Part of a small language model's weights: vocabulary 8192, 14.3M parameters.
Each number is 200 + 20 x the weight over its row's rms, rounded and kept within 0 to 999. Layers, rows and columns count from 0. The size before them is the row's rms in percent of the matrix's.

# layer 6 MLP down, 256x1024, rms 0.0513, rows 243-255, columns 576-639
101,212,185,195,190,216,178,206,160,185,195,232,204,227,180,180,212,182,197,205,221,204,218,219,210,188,246,169,222,188,191,199,182,215,221,216,192,189,217,209,229,185,206,183,177,160,193,163,201,158,191,173,176,222,190,170,217,197,231,198,208,175,196,182,225
103,173,188,212,203,195,182,187,213,238,179,195,223,203,179,177,211,184,202,244,214,171,207,232,219,175,185,176,235,194,177,204,221,174,186,199,209,220,206,225,200,200,187,178,219,233,205,193,182,195,202,212,216,196,196,187,208,217,190,214,183,218,155,180,211
101,191,204,234,193,194,214,229,192,191,203,217,191,167,174,225,184,200,202,164,157,206,175,196,198,160,174,233,189,208,201,187,204,169,193,205,183,192,200,204,206,206,211,188,155,202,178,170,233,200,178,212,198,184,199,200,195,222,177,195,188,201,187,238,229
099,202,191,213,213,153,222,216,207,210,179,225,238,207,197,200,226,205,190,195,180,185,200,181,210,196,188,185,217,213,185,202,214,171,208,184,195,216,137,183,237,184,227,208,202,191,179,203,188,178,208,186,203,199,211,184,221,193,212,185,204,175,196,174,211
102,211,217,197,202,204,197,200,187,183,202,191,144,180,189,189,165,212,203,188,183,224,208,159,165,209,223,214,188,209,178,187,186,156,208,194,208,186,164,239,212,166,177,220,162,210,210,190,177,205,198,211,167,220,198,207,201,193,201,216,225,212,200,202,206
100,230,183,220,199,198,174,201,175,216,207,213,228,166,172,216,183,223,186,213,228,198,181,191,210,198,205,170,227,195,168,168,189,209,196,189,192,204,191,184,178,186,201,192,211,188,227,243,227,221,191,171,209,222,196,212,223,187,172,195,177,156,184,182,203
101,208,226,183,243,211,202,160,197,181,194,195,193,190,192,186,202,174,202,226,189,213,186,202,176,203,177,163,173,188,173,179,210,233,194,198,187,225,215,220,227,199,219,208,167,248,200,187,235,214,202,196,203,154,218,214,194,180,175,182,182,220,212,199,170
098,175,203,210,198,223,202,220,198,213,198,207,215,207,197,155,204,162,178,189,184,158,225,209,184,170,190,156,195,215,161,179,221,204,176,214,190,208,187,177,188,210,188,221,241,193,207,196,179,206,249,222,210,195,189,159,233,223,203,186,184,192,210,175,232
099,226,229,200,209,197,225,202,211,200,216,214,197,206,203,196,228,177,172,205,195,220,207,221,178,199,202,185,182,205,246,230,193,171,213,188,212,193,198,209,229,197,193,208,189,201,215,175,183,233,197,218,211,220,224,176,199,212,184,254,204,193,213,188,202
103,188,177,189,218,238,227,215,209,226,198,195,226,248,217,213,171,181,220,205,200,221,219,207,185,212,187,200,209,215,230,199,181,200,198,233,167,185,220,224,191,205,233,165,212,181,212,190,236,195,188,173,185,210,216,178,181,201,184,176,193,181,195,226,165
101,222,174,223,208,197,161,211,218,208,218,208,209,242,219,200,179,196,221,211,236,214,190,197,194,178,210,210,228,196,228,213,194,194,189,173,178,177,189,182,220,176,228,218,205,192,235,203,183,191,223,187,178,206,242,219,178,188,216,176,212,218,189,197,214
098,186,181,227,220,187,226,201,208,216,194,215,181,193,189,231,216,183,184,190,207,215,218,239,176,184,191,167,206,213,207,208,158,231,220,207,199,219,190,195,191,220,225,227,195,200,191,182,191,207,222,218,201,167,227,202,219,211,194,203,225,204,185,192,181
100,207,207,194,261,188,167,226,199,179,227,230,187,185,217,184,202,208,236,211,211,202,186,200,224,199,174,220,218,186,216,196,181,165,185,199,211,220,229,169,215,196,232,210,191,181,193,201,190,208,206,231,207,220,204,180,205,196,182,172,194,208,188,222,204